Weights of a small GPT-style language model, trained from scratch on English Wikipedia.
Size: 17 layers, width 384, 12 heads of 32, vocabulary 32000.
Architecture: RMSNorm before and after each block, capped logits.
Each number is 128 + 24 x the weight over its row's rms, rounded and kept within 0 to 255. Layers, rows and columns count from 0. Numbers have three digits each. The size before them is the row's rms in percent of the matrix's.

# down: layer 8 MLP down (transposed), 512x384, rms 0.0605, rows 454-511, columns 192-255
# gate: layer 8 MLP gate, 512x384, rms 0.0759, rows 455-511, columns 192-255
# up: layer 8 MLP up, 512x384, rms 0.0797, rows 455-511, columns 192-255
down454 098:175163142110139105101159088144104130138148127094129108141138153147161103096173077102129136105106124095146112138149123117086124114160124127103088126165131147153105163124131170149145142149128140
gate455 098:117167122138150147132093095094119128088091131085155103180132127109115131098137166144127142107159093117108117178120105115119144129136131141139127134099153125097136094135087136115141126113128109
up455 105:129090087090135154121150139160111135148164076124137133090160101146113096186094136133137095097104136091114149096141140073125117137116111134136172134111108135134162153132119071117177095116154104
down455 090:109120169099126120112111089103110097076094130137119094150129122112156120111107122132123121115145121143099135140110140162132114133113160163158119125137141094125096110138130170152115161141187119
gate456 098:122167099129164148147133122162156144100137120119179149164122126122159127147132156097115151133163122130150121135113133095130138126162112132115143116139132128144195115136059118112129106169108138
up456 098:184115145137119108148149110135131156084121108124103147156120125097116136145129156153135173150114116113165176121121086163104129133102119130128070118105136111074153098119163134126113167135142117
down456 094:082139111111158142087131132118102105157144176111133100128151119164150128090129110126138113095136119154150100111112122101108175144131102221104178110166124133150109170095118099156132125150119154
gate457 100:110110131078153131149149105140118153145125089105092133101137071155136174118108120094166093178122155159102122116097144133102107105119128126147149125132120145135174102127177114105159129150148148
up457 104:151162112172174112132116125078105116141106119128108113128139139123136148108118143128114171131109098131124123118111121172130152117147136097095145095148094141144142127103104108126098156144121123
down457 105:116113103113115150134121167151127138096087144086176128107105121148099143130115131150138152100140135102150091154111125097190097126136117111195103181160162175081125145127125149125169101148131120
gate458 091:109105113127125105147137127103121155113096095124131152153099100118172159085108113099122125172155128172131101184139106194143152163125133158115131110124133067105130098133118115136125126149116105
up458 086:087143126121131119103137153112102124108122063090133115126139101146123089115120126112121106134141150130155125121142156147131127152124098123136089119135113069073126109154096115090143157207124125
down458 099:114159088105127129097130129137133117125093109089122132118166155109103091101126121141165169144092131103098105099139135075103142117105136102102082172131086129157164125139133152091113139136151117
gate459 099:129140126139136141091127114161113101094170086074167170112121158105106126114130153097105136119141171139141140191133132119105111130120110163150115103105137214146120102095143075119089142112094104
up459 095:102182151121109116129115132132147105168092143157113068144114125151130132154153125152144130137106119125101149092140119133128151123112139129159162114110130118144147133137136122144126136162081149
down459 095:137122138130131119082116110142133115101159151108147144095130128111109094104097122091127106151128126191157152107120140101124123088122136155102135115120132156138153154099156086144089132086158134
gate460 095:070112146145163166130086096116143134120072106118177096187134131114128131084113123154142115128116103110123179121121123154094147092128095101090135127160129126098108116157166119150109169143135147
up460 096:140156141113119090155145135104123140120113152124099122099098169127153143127173125089116135120123142132128122116126113111118135130145148151166140149149117114138114100126123141154100119117110137
down460 108:128114112132125137123084114137175148139099087152130155141087152097112127109134143121121099125104104120136140115131122148129180144179121137057165119144115152089137093126102110122088147106138085
gate461 101:115147112107092118108108150095148135159133126134119126117154093112158116146091155115169145136135149194148125147135128156097154167140120157154147127098142109129082139111131103169097089129187090
up461 109:125101135136111109186121114149105120116133163134089161114132149150094119166105161156109099158126163134164109144141128101167141129133149135178112115138142134131110152123096150116129095087087129
down461 104:160107112108103154127137161135143077081137106159142130173145129119108131130119115149123135104158123129083139128126166127115129136126185087135123145104142162128096135152137153157130140110137144
gate462 097:094157127180124156114094159160125113124111135095102105137141150133119132129119129086160097096168125098109137115115109155109125159127138132147150137146107114096101153139095158087141145138147175
up462 094:134095123115079177098124159113102147096140114138108100139076170141146129125109113122088125127146139119146135106115157111101113155135154122138142129093142158139136097106128093150138126145128144
down462 093:133116147134139098116117096159158114151127103076122108132139099138117125110142093135134127146144135175057138121166092127143125115172128142119130124154125108101164160155092204172087134127136113
gate463 105:146113158146133116156155125088144157125157121136189143128110124154126136179169152134130111121137144091130146138208131162129176153129113142102166135118154045126196131153118129132104101128148130
up463 098:117148116094130143140082129106136120133152141143130150130135150084106137136126129094121126117105166154101142156069154171156134125083134126138094140128138123086137157145162143104111150085124128
down463 104:147145107161128133160115135148122126121108142102129119132135146120146142139125135128123144140161098135186095124090127098104102106142151107124133106111134122147094108063095107121126130168091135
gate464 097:134138115160145117173131174125091134111143136121088122113139130120138185089137154137129126155084167120125147133115132159141116116156167157111176140140125156157172174120123157095134146135104131
up464 087:107128155123089114124166102111115145115130086120172128145111143105122120110140175124122126127146132132093098124115123102127142106093064124134148143115157123115181074131136125153117121123139168
down464 098:154108156139122141154089145123146172131108149140095125112123134137077106117163109107139117202113141162159149155118128147153149154161152120112129107154126131158074173142134113103124162139131116
gate465 099:121142088112088137151107114115136069102083129138116122123119109114114147164150148115143157164145152111166184146179128127165135116126127097152090158095116104126129142148101142150118145165134174
up465 101:130133110126125100109114141095115129118168113141130097109139150127138131151111127114133156111158138148101148134119143092086115137143114152121102122144120145120106070106137157181125139116091114
down465 096:137150125123092132151133105153107125146133121155142153171144111084096127111166100124139126139105148127159117121147124119136142141103128137118112144121132123109139189175125104108081087134121124
gate466 098:119175141111154112118096132109139095114151068105157138139147164134139120152140098109120115190137100146159123108099147124029152156110136135135139117054130156118079104130116131154147110113118110
up466 097:168161134128150122130165115123118166138151106106084121098122105118142119131134159126115136113140121166142111148140112102108124123121104128162116090138116115133119112115155157142107159139130082
down466 094:151128092159123153123104171141123118138145126121111117147124112075113128140148084106123136124134110122116130075098150125132129105139133114145115163087101155169146151130108118125101099126114160
gate467 099:167141110116138148135160108126129136136129152144113143083139164158134160147117129108129107144151122136105159114144146161141156119140146176143141087103157191117147130097088123161152163133128154
up467 097:161112129147105115145126103079146103101125112137135145119141165097167155083133115168138120168105165125123134136134121164115139146087133131154120103114132172123120122141140144104137181133105144
down467 101:094141097130109118121141144169082106123171163115159117142105095129081136125100119124146133066165089097197112149087087069149095128133132124131121177169098100144146121132113127177155116103141126
gate468 104:123112127169084144100144146129110146120084102131119124128156086125130107174113111109127127141145101102148176121117142148117110150134137120136089159128140139193082106116104119122135141086162158
up468 107:141081117164141138097120121143153094131133138115139111086095127159131113119116139130109134085142134132105105096109076130157098128099138131132120162155119137125091162115139126147098167147138107
down468 098:123132146069184124142160121098111122101118149120159143129124128143086099113170127069099102124102111095146110135143114096099084100121070116183107125102155116113135129151116168109085103137131134
gate469 101:125129167103129089163087108111139152084122133109136131168106155113107094132121118123163086172182107131142147129116080128123115117098136163140147140123131180134138165127138111154153121079154157
up469 097:095139136148143123123156099131090122119154123159121126104147099144166128136135114132127080139104137096144128151083142178146119146082142151164139125152128100126155113102136098105197144137150102
down469 099:118098100115162144111076127137149167148167129121128098140115137096175115142097156144070127099136151167142161145156134163110142175210117129152105147107098141124142162139106121116058132126124136
gate470 106:152143082093137089114128124138102140095097107119109110106123146140080139175137119111096152100154080121074131105150174131135144067140126184124116126162075118105134162157101131149084120168136130
up470 097:070152169120148135160104146169146123114162117175140128133147145138193132129161146158152133179110094135149133128139153108112149116096138097104147120098122150137111133125093111109141135131137117
down470 091:166146120133121118105142107101160150120164133123128154153092126090131119131116138100105133139182178163104125108174126108143191150191140133114115123135123103128096125110115115148114110107124133
gate471 097:168104122115119147127156141145168146106083096072159135146123118133137119117106085092124151117103177109148126138123135165129124135140097150140080135150157138140115136154108105180124179120139100
up471 092:149158107149107102104113164133134159145115144108142102136148098162172143140133123109145166136157120150158136113115150127146121121117106104141158142172105125116117110141117115128082120128133127
down471 093:116106124106156099159093143154100128111132081116108156152142131111113093136121084127116101137106114132121127115116153116118110153147123135087122133073124123140112132108116133143125136111093118
gate472 100:143119131113117136138152078114099141122098122098116148128146133133098139091134130142168146096136105136124108126101133134147137131181089148102126113093120121126098117120058117125136125113123156
up472 100:112113126101127133124146105156156157154171144087114125140119154110127118148125141100123092152109135143144139069154129156122147097113128097136141184158098094134128143099117107140129141122142154
down472 100:156169125124160130135124100126125182124107126114144150107097110120161100130128095106139152105116116105130119140090125105121114144108139156132109118157143120138122155123123142113101102136145107
gate473 101:132130125153122102103116122167099125148139102144117091111100162145116140117131152121185117153133102119107113120116124117188133135141132124129119082089097156154125169093109135104121108127137151
up473 104:101121131071112153163124160117140139107148102100111146104127090111161089121090117103133131142108117099130157145143138094098125099112142115126153155194134117127107144109105145099179121108139079
down473 098:131114165168105126131117135131122091123108103100133074122108168132107149129116131134129116112105126155094127129126119121130110133064149161131108126093082112136090152098153151154080122157121162
gate474 096:157126149146162106129099094127129142131132111168111115101109116120099126147140104093144128105158126145126104154158151108090124126148116142164130126136091166148121101144139088115115139163139109
up474 090:180114151189160174113118118119143124145080127141178145155104137121113171161141135099120112097100176129141135127073099129113106142142119120138134134148154119122146174140078103094116129166121098
down474 086:122125082070096161163177147116128128149167116124114140158129100164130196149153095095133139119113130094126128118138209147141153148149123054130092116138112153128151107153127148102123095116115122
gate475 104:092124144140108114167140111126121128126118075154123124134141120143114088171160143146118086116148104128081147162167139152130136131120148117155155145104138132144133123103106120120117126105096099
up475 103:117146146161150119101135125113142146110121118142053161122136117135160115153070116136123111154091112166098132111189116145091158158115120143123104137163111102188059109100124112190103130144170123
down475 100:098114158105073161133141108099145148149122095139118124092123137156187131126149085107099164100188125139120167092136081122128170097123167148119107112117096129111137129182107148126127104129162118
gate476 098:123139133134133156125106104065110141128123096132123144135085118130134139098124087197133135121163106141064193192084145115109128129149132103088091102141143144146144143137111113080112104130170161
up476 094:118151170132126145136151080164114096138132130170124183181107145132120138113156121104131144140136124127115073136091109121123076167089133115098154143141134113093129132104126135157136118126117138
down476 095:114138102120162091195119138108135154129164104111142161134129117112133099141112133163133093157146176130104161115138159151114130090173128120128142113156158124149166172117170113110143151109135121
gate477 107:135124159126125129115119111093132137183144147148113130175125155110122152099158134148166151119108083166181129150135101138115113140108113122139149134134092148155183145093125118111149111163141113
up477 097:121144162114153153131144112091139141086129178119138121141123192117142118103161150134133161129134088151141114166118125129121101160146089116120114142083146079130119110172173108122119138172110122
down477 096:160169111112141119174119126145109110125111143137125127098096106183150146139080129100133155108166172136137113142119130153125078099137153112114129157154165121115100117104128146144107112076110123
gate478 092:103132134107140089104122135126132141144070129136129122128082159123174114113109135116097121114114149125086109150106146146125108135138111146125118133148113136122127094164146155118099126141120143
up478 090:098136138127171122108135107088157146140083121127140138139111142119112119153125118116105123102089098144112077148120098161131100126128153152143138120142141142081120139142116151133110127148106191
down478 100:124136129137157132125159127101132132134152111118165143106156075103098142184150142143092174145127092139125138121127118112134159153111150086114133077128116133109181112105121137161146178154139168
gate479 101:100070107149128127184138140121144120131122166114120157174046159125139176120123126171156111147147119191121098161060147114142146127123149106163123114103125122157134103113114120142126142107132115
up479 095:116104114116163157149100165098121098070131166102101095115137131105093129152144152123101125126150122165157139167136118135093133116182097131138099152128125126117118147148131144129154130136085103
down479 095:135138097125116110113162132151127147160107173129115137154096157146138112180110146095126157101115129137118156132104111145108102114194151141112142134187121142117101070146138105085113125133095136
gate480 101:108116166107148144132156108085125122103089160143109136110128106142131129108168107155133135108120154108113179135127151125109126096117148149112135137132109189179108164133128146117155143106115092
up480 101:146113115157136081150113159129108146159154135152135121125147121146124106138118112140137101152125147129135131147169129110150082132147122106129144104136126120099122099134102113128118111117140137
down480 110:113101126136195132079153144108144156097140125157124166127143100111119160106159129158165119103163170147141113134090110128078084130120132125091140156116118158152095157130125150108151144202152090
gate481 100:162151160136117132117135120114161118102120163161135133109127123142137125108144149125132086153172138112098123165115142115123111140082151119078147136135155135121121100138104178115193114169127160
up481 104:148140112136113111135179157114113065125123128172117127107113118193116138115166094134179094114123125061138146137153112142125086101111139166111148098128121128111145142161125150124152108168086127
down481 096:086116139155131123132127107114144115163122111123068100135128131114112179150155135118108137124088130160154092122125105087133146112094134141102129136069135128132112117132135090108111176115119134
gate482 103:131113108144150112120153126119130096094151114135110130120121144132108102124105099169104136096098141094105106141107128123085141111106084162123133074155127085117117097101141143165143131092161123
up482 102:081127143101146149136160150061137116124135180120128085083101101147118151107108152157110183152140125136122106116113144098133085162127154090157112120101140153128143128137127132126100143158129117
down482 103:152125126145148128152141125090150147157119147103148141129123136119122103146120137153155095111095108153132111102186152127115159101187119090097127156142146143141129153113141118089150095124097143
gate483 097:089181137158113114124138100155113147137121133155117161113116145158106131137143118113128131130154153073113155128194115170100085137117130092153114134157137136076169117155129100154142153140112103
up483 098:101163099125142138136124154145114137143121142106132100123141106119125136128128096111122087126118122120134175096136159130109136065110104094121126151097124115120121183114124087107095129111108154
down483 102:109091139143114139121141134108125130136141135143137096138160118139126168174157124159142121102129110129171084155116140145151156150054092105156104155112118136126122099131110150125146102127108107
gate484 101:137117133133129098137138074120146085117137083136132167121114099126125080144167169121145133173157133130138166182110124131115127154133126141173105113151109091139137122142135088126147130176106105
up484 098:156151102126168104136120162115157097160127138126180091132136100133144130138119167120132134136167133074106091148190120122096110125108099149097090120162154099117144139084129182149137119148134096
down484 107:133116094116209149129155127116106145157179155153103111120096133115117178136156112124119148116104143123140119109154127147152146089129140105110119122116126101144143118148132139139100104129109080
gate485 092:128127114134162136117112138107144130122124122152136145134142085166095129149123143102107113107128147131156165135147136165127122145197127126127109103132110138131107098180104111103080154121160144
up485 096:121146119128131143067109149123137121140163088123107134114155128123139113182126122130130135109106092174137111156139144127088145127153168127134152107132127173146113092108155142130146127137116100
down485 098:121144113119108127159180125116119121138126136150108140152140133135145119117120077121145159115109155107106115137134133110159115133082107118140116148143108156122138126145079139142086079130132131
gate486 098:112090115137115093094136147089152128139125120100072140129143142131179120137096173085140112082134130159124100118132148128150140093107143159115120133143116155097090113155115152111130154125164110
up486 095:160167115099113127133119146098133104149151131147158167121149138145159069130140137110152116139117110092117096130092138079131123131107134111116128157079143138133102152148148128109158087173124170
down486 097:102127121175073131056152138092125087152136129069084085089107148110183090128097149141181149111110116125131123117143133070090125096157124145113113111134121126146102139130160104133091140120165135
gate487 109:105158155131143140126148125130121155148151146144130140092171139129098118140159139128099116175161105149118129177131140109156083108138163146145090090141125157155120160128133110126086082155117124
up487 096:098137212129119138094140114141116144181184135111169146151157117122111148147134111184133120178115102142107139162109128102126158083150114169129115145127098145147116113143135121129112114171126147
down487 107:112155132141120079149158116082071120134153177145108146105142142098089150111139120125159087156141102145194117146083117131163107077142126143161066084137107105109146134178146119144151108143117095
gate488 110:131124135103133157131071098151170114134120113137145076085138101127100075110093138152064126125171101136162127146093121109111133176139120111142149135132151127148135110129120083134186146193149128
up488 106:119121144169131154099094188149077137159145119111092093140104094104165173144120125182135180110103102124149129155106179173104099089113109132159134117150104150172123134115172139134094094139118145
down488 109:116106130167129115163148114147132131086100139145108171166152108156095132116147087130126113077156122125158165118095136126181114085179127112123168120152090152136159086106143134137104138132096079
gate489 095:165085129105104119132160162112111117149176151162122144154174143120105137137129165126134125115130106137149135162145146141122081139109118106154161097134127088126106138119147155143091118123140118
up489 094:134130122155115092098145139140149153136120134181129124121093123101146105124123077095106117101172136100124118168132128152124131148144141080129069116109110112144144112141132120149139096127105083
down489 097:138125133116121115104144153088052120149121124131108147127174132131062122173123150138143149125127132168160166135130116126119150145157134122121125123105112152141111132132129143154133125164138124
gate490 099:156098090150124130153162108090085148144142153154153133114153147130114145115175116123164144155123116116097099110081124093141142137099097133119114117136129153108111091107149113154153134144136140
up490 098:095143095099100172117089113125115170101116129132148187116152105135152127188149146136112146098172139135160125154148131131112146116168126114125170151121165113153141106120140142125157142141127143
down490 095:156139155094143125068137106113156128131120100130104114091131141083101084119113096138132142125115119131138095098136144143115138126114163151139135099133135122125074138177108116159119091141129082
gate491 100:108176140142172158123115143116114107149110139119076094107147120124112116160123112132150102117123114115164133137130149094092138098148132117133112125135103194131150105135123169117065101147149150
up491 098:117147109131159129094112115139133145173157107130137104101131090152119131150111111110120120106152121131163112101090091149141130153105125100167142130097101111087089160157100115151103156146151109
down491 106:179126170157113122176142149109079124127127130136094147137135155112139153152148094131144131159095127086138119106149147107085118152116140149124071108150125110175147082102120122122132111142166105
gate492 097:115139089114141154147113152081134113150158125124143090127119116144120150114130111101108096101162135146131112108143103129133173129120129119128110179155138119127132099128127179113131145097109082
up492 093:131143112139108162124096134094136130132105127071131125096144157132111158159138131165128153144140144130088129158128093104123126139150112137135139136150112134097109092151078136128112115106102079
down492 096:121131143097149086145098117141116082183163155173119142122145087132150108095103098134129116128135145144127157100139110139136139129192167083136067118112119108157119147135159153150126131146120149
gate493 108:126131113130124162100119119095080090132084159142122122149129117124109120155133139165136135102131123168176126141079140143158175124120114113121105107147121120119089113123132107083164132124132151
up493 106:132105134105124141133089092093114116129086163140142115119136112113118118146114106099143154137145140137164103114130128118126126134125126120089151153162134138139097159181122139134156106112084118
down493 105:082175161160108102141138114121162109175129121081107147133096164122138114135121135090087107118086119129121136100171110128104112121183139126183154161070176128152161107111152097108114136119149115
gate494 101:166121156109135108128119094142154139124129090141082121117148136140118162121144092148162122152175081139128110149050102142100132102088114149129119087134121075123123103151152146112106095096145123
up494 099:110143166078143124141122126147178157144146100104159130123120132118127162122101123136103103142105102146123105182096110135178147113136132117141111137106153127146114119161162132167142150121113121
down494 095:164114111117100133106124126128141103134095173147077128154155154125118161134153147150138104125118127125090132117135125138137125101167139113102100156126139088124109144157161133120111126164119108
gate495 098:116147088119137169147153154116120139108092140131129109118099126107137103145131124141126154141079085128161123130151139130153170097121121125087117149135141121122126111152088178159137083089104125
up495 098:120112123133117113144158139137107163133143089118126150125144147100138142109108121140118119093168165150137106083104120158126137142143142111129165122163090134125143149128164100093117153140111151
down495 114:150119086121165117180102147115111145132131103141109143159166094119146145116132094136136161135174133165148150117115124129157124113175114122120105088119140159147074113145161115124160118076170133
gate496 102:106123104092087109132136097094126149135188107095138143139149119140101115143120134114134079149143116163106166119133124092127143085125108146121118145116127115131148170123132159125121135136132122
up496 107:146123127147132126106120116141151119116126119138123109092110143134117155166154128136083144119115102116122149141126102144077108096102123148075122115112096145161138129131135144094185148136171143
down496 106:101088148123082118155083112134116079119121160122156170113130158144083140137123141136064132125119158137095150146126133155113138122128116148141111151132161122152142105092094151156101054071096111
gate497 107:169136088130132173116175120154127176111105108117146158095119154087129141155092150086149108162136155181124121104160121149137148155098135115126083158110143129185102112155156154121165124131095116
up497 108:116104129107106115131141139111134092088152083172176128174110127158110150075114173097110117092096110126161156116110152165099127170139123179132134122117115135142109145112127161154122131094143130
down497 114:128102164128139118092090096125109088137080156088108171111141152096161106166125076144126143172117137152099149133162132087133121132131143086123129156129123108155101110129121143089133133167126173
gate498 099:070116126162163131109099159103133119128148160096101074051173161131114144106139113115139110092123158134100138101100142111132168120116098186121167099131177137097165165113141131117100171153113064
up498 098:127114136138117113141110108137125152085108133138148116160122141136100133130172156163096135131123117150149141143106112166129128138164116137153131153137154106146118127086120139114125097098128093
down498 098:148074141109126114156131102181108126137175128101148164183147143126119137144133121108113122137160135094149086161173128130108104120179133076102125154142117138109088145179105153157124151133113177
gate499 102:159120135103177133140150127119182151149112156102123117109146134132134154103140141124177097106112131136091100098122113157090110123168104118131151151140172135105140089164050077123093133126132112
up499 097:108118152135086106107117123148116094120097105144167126119124117128092135139143134151126129135097127096116148142147142145182171106139133119111143119116113116146094126120151118104121147116126137
down499 101:155171136145189143142140097105130107141120160128100123142126171128080155112104159105110140123155080150142140139124119131094112117073145139102137128092127117082130129160113137200183165155113133
gate500 102:113108161138084139130131125127134162100086139067146135117128102163145123107155112156168150163175092128113130150158133145107137153145123138119122098130177162151152120159076116127124137132116127
up500 099:152163143144115135181118112140130136193177160149110111085133136158115121132113155126150118102141130125120103137108099094102101126128127100076168147163119129142079215144157179101129150149134080
down500 096:099106123133143148096127146089155119112096091087175127154112121112122141117137141140135149139130118156128113117150159164131207164091098148109121108155142134129122094149102154123113108069132132
gate501 095:138128119138151153129096115139096128166102137143108139136073108091120094131144098104155113126123111140100141098073149119109098140117152126180135129090106136105137135130140128121155140134101135
up501 096:108125128100121120123119123142162149112153174176125117131128138132104179106131168096133130124103100121116080135123132126117149104124131129125138140142145153130128139112155166145120188125139155
down501 098:166129138159129159128108130145159089118192131143120155165113118119140144110132129109113090094178071141093124169100116144137098090106131126122115145091164071103141168126106122129103121162093147
gate502 102:118147087118141120187088120139159096077143134117164100165131121151123117134108084113161158131129125105132146133115115176123097133127112127135155129103180131129126130134141144092117150166098147
up502 102:121122127147134094193125149097150097129166131116160106141169122133091147098095105122123163125150101108121118105093157160143138098137112084122152135103132141116179094138151120112116136132117150
down502 108:138083124137113123087119142110095103133131112108107131136179118113124145110114127131116136069112152156140161113145159081087157153183153129103099117139125132086128143120123106111123153095140105
gate503 101:191162133103136103160155143118148130146088138120113101128130102119159129145128132111159125132090130108134095103150172072115121134107134132098151112118140129111087100159128113119111095147120148
up503 092:127113132100141149159087135154120135120171151113119131104107103131136133138112128135117185110177108134106119150130174171125117142133123108100119156109096131102106124101131121114122168113139138
down503 092:153114146144095124125151130109102065144114136094136133125101120133120137107141143093115124128137137084097149141146135141121122162135135158137177138143138127169137109116135089106119120147166137
gate504 106:112132131115140099091136120092136144124112158133097162123134119139111082107106157142158145064129138149122120123143113147120113180157147116102129109117124094153113159160165162130111141163108110
up504 100:098115139105116145143141156112069145106127207164090126106115156108164117165109102105090179138177124166139137077122120127132170146103150119143140072140161151107153146125133146126163140120149103
down504 102:179117117101111133112132132110144124127134094129150169146148135117141110114118125107162106088171163112088179126145153147099179162111151068151119128125105106105101115144126145111149102154090074
gate505 096:102114120149148124147118111174146127097141102118129144113129155147099157144124109127164134124166121088125161125123157103134072163121114164172095045134105098171138106125082126066105147175096148
up505 094:162140117098113162136092147149156138151107158135171142134127120127086111121145134081112117147123107137114161149175118103152129140142134134112108133134166114061163115099172105141140084142164142
down505 092:107121105140128099117157129136091128136152121102140149164149131148164156126090070155100173133137175111108071105118125151110116144104104090144166111137084123144129103145087128132159153117114136
gate506 109:115133123143110152125107179157111133136123123113114174093114124139096111103160135107136074122133132082150159117109111165106116115091173123111148129167107106096153122136110147128131107147111100
up506 105:137132148122131140105118130151182115110150103131130110105128138136127148124098113139142122093119127155150145163128134159128139146107141120123116130172170127102156140163108133112176115110129154
down506 096:129138129120140158110117122126120087149118131113124074079153092158139156122139132143102167123157128104110118088114145113093131105157134101176105129106133133080137160141096106105107103155169115
gate507 096:127142142135083082085138152149094160103114109097104129109139136185126113101122130061103130143094147083096126126160157124134093158138111112067133143158101109112136114172151095128124123081126123
up507 094:116099110131121179153131149126132138092151127117109117156092122098138129095120093140094165138116092171126148127128108127100107108149135128122107128096129122157106110089157101139113132121094127
down507 092:127144172144100112094112157107136156133118168108144135121122156135149142131125135095128106090167198148115134113115114139110113125127122144118117176148134088112108136162110160127131136152150106
gate508 094:144146131140130143139119133140166137169095171134117104145099074117136134156103121122132152085128129146123121097118106120113116074153119103148172126103142171126154104106099144147115140134148181
up508 093:160155087115127129126167139135105155092090130099088119137141132142134116110159129127110157082101125083169071161133156153166126132137151140141122128097131146117112095086131155172117107127133124
down508 089:118088098132147109161085122165110131137109145154189141165114117110108125123087113137119134128145098130126163087120144058110106144126132139115152160152141155159131131140131107079167159154132113
gate509 101:092109098154168128160163142160158107098152128152160183142096203113142113120097158143132183144142087124140146122125155122142129102162160137108158122153134132119103102135068166112108167166110132
up509 103:118146091142073109123091109152134143101149175158125137156116133146111110134084131146151138143155126087115093134110161127128110100139146125109136165139118177128114116121085169118147145148104111
down509 094:142137122105132124110148156096102141151155131121130120142084124111136133186139133125097147134120145137147148143146125159085137196174116112151112137154151130080130166146158119144087097092109102
gate510 095:101126140111139107160155103124143103067105127184164102127111144080131112161108100128140160117107147144136169117075100142133142150106140133135156128118139134122118128145154079136133116116116131
up510 092:123151144161184147144151078090117114088135079107163155140159124080158123155116159117131149140142165116092136143152134138140143157144112092120135148149087153099136121113121122160213134191136152
down510 103:140099100105105126087144161122124144121151118123094090134104095121139114100163150113112128161129075119122111142165109149056102105152170141110081098129130153168107115097135129133087153135126117
gate511 104:157109139140110118112147155118071169146125136136142139087129068116103104148144146112091140167072142113148127150148174107107117112099133189125102109133143108125129111091141119129155083154138072
up511 109:154127133142133114166171116188087107142131134148147096107127159136132122127103121157139151149122122129140173142116126123080133184125103090170131104120127138119121103151148131138102100167131144
down511 106:137169146132105063166120103129092161080140144141144148147147162084147109125104112129102125125110141145140123138103105126122130132086110151115115133114108106146139129117172145138138114171141166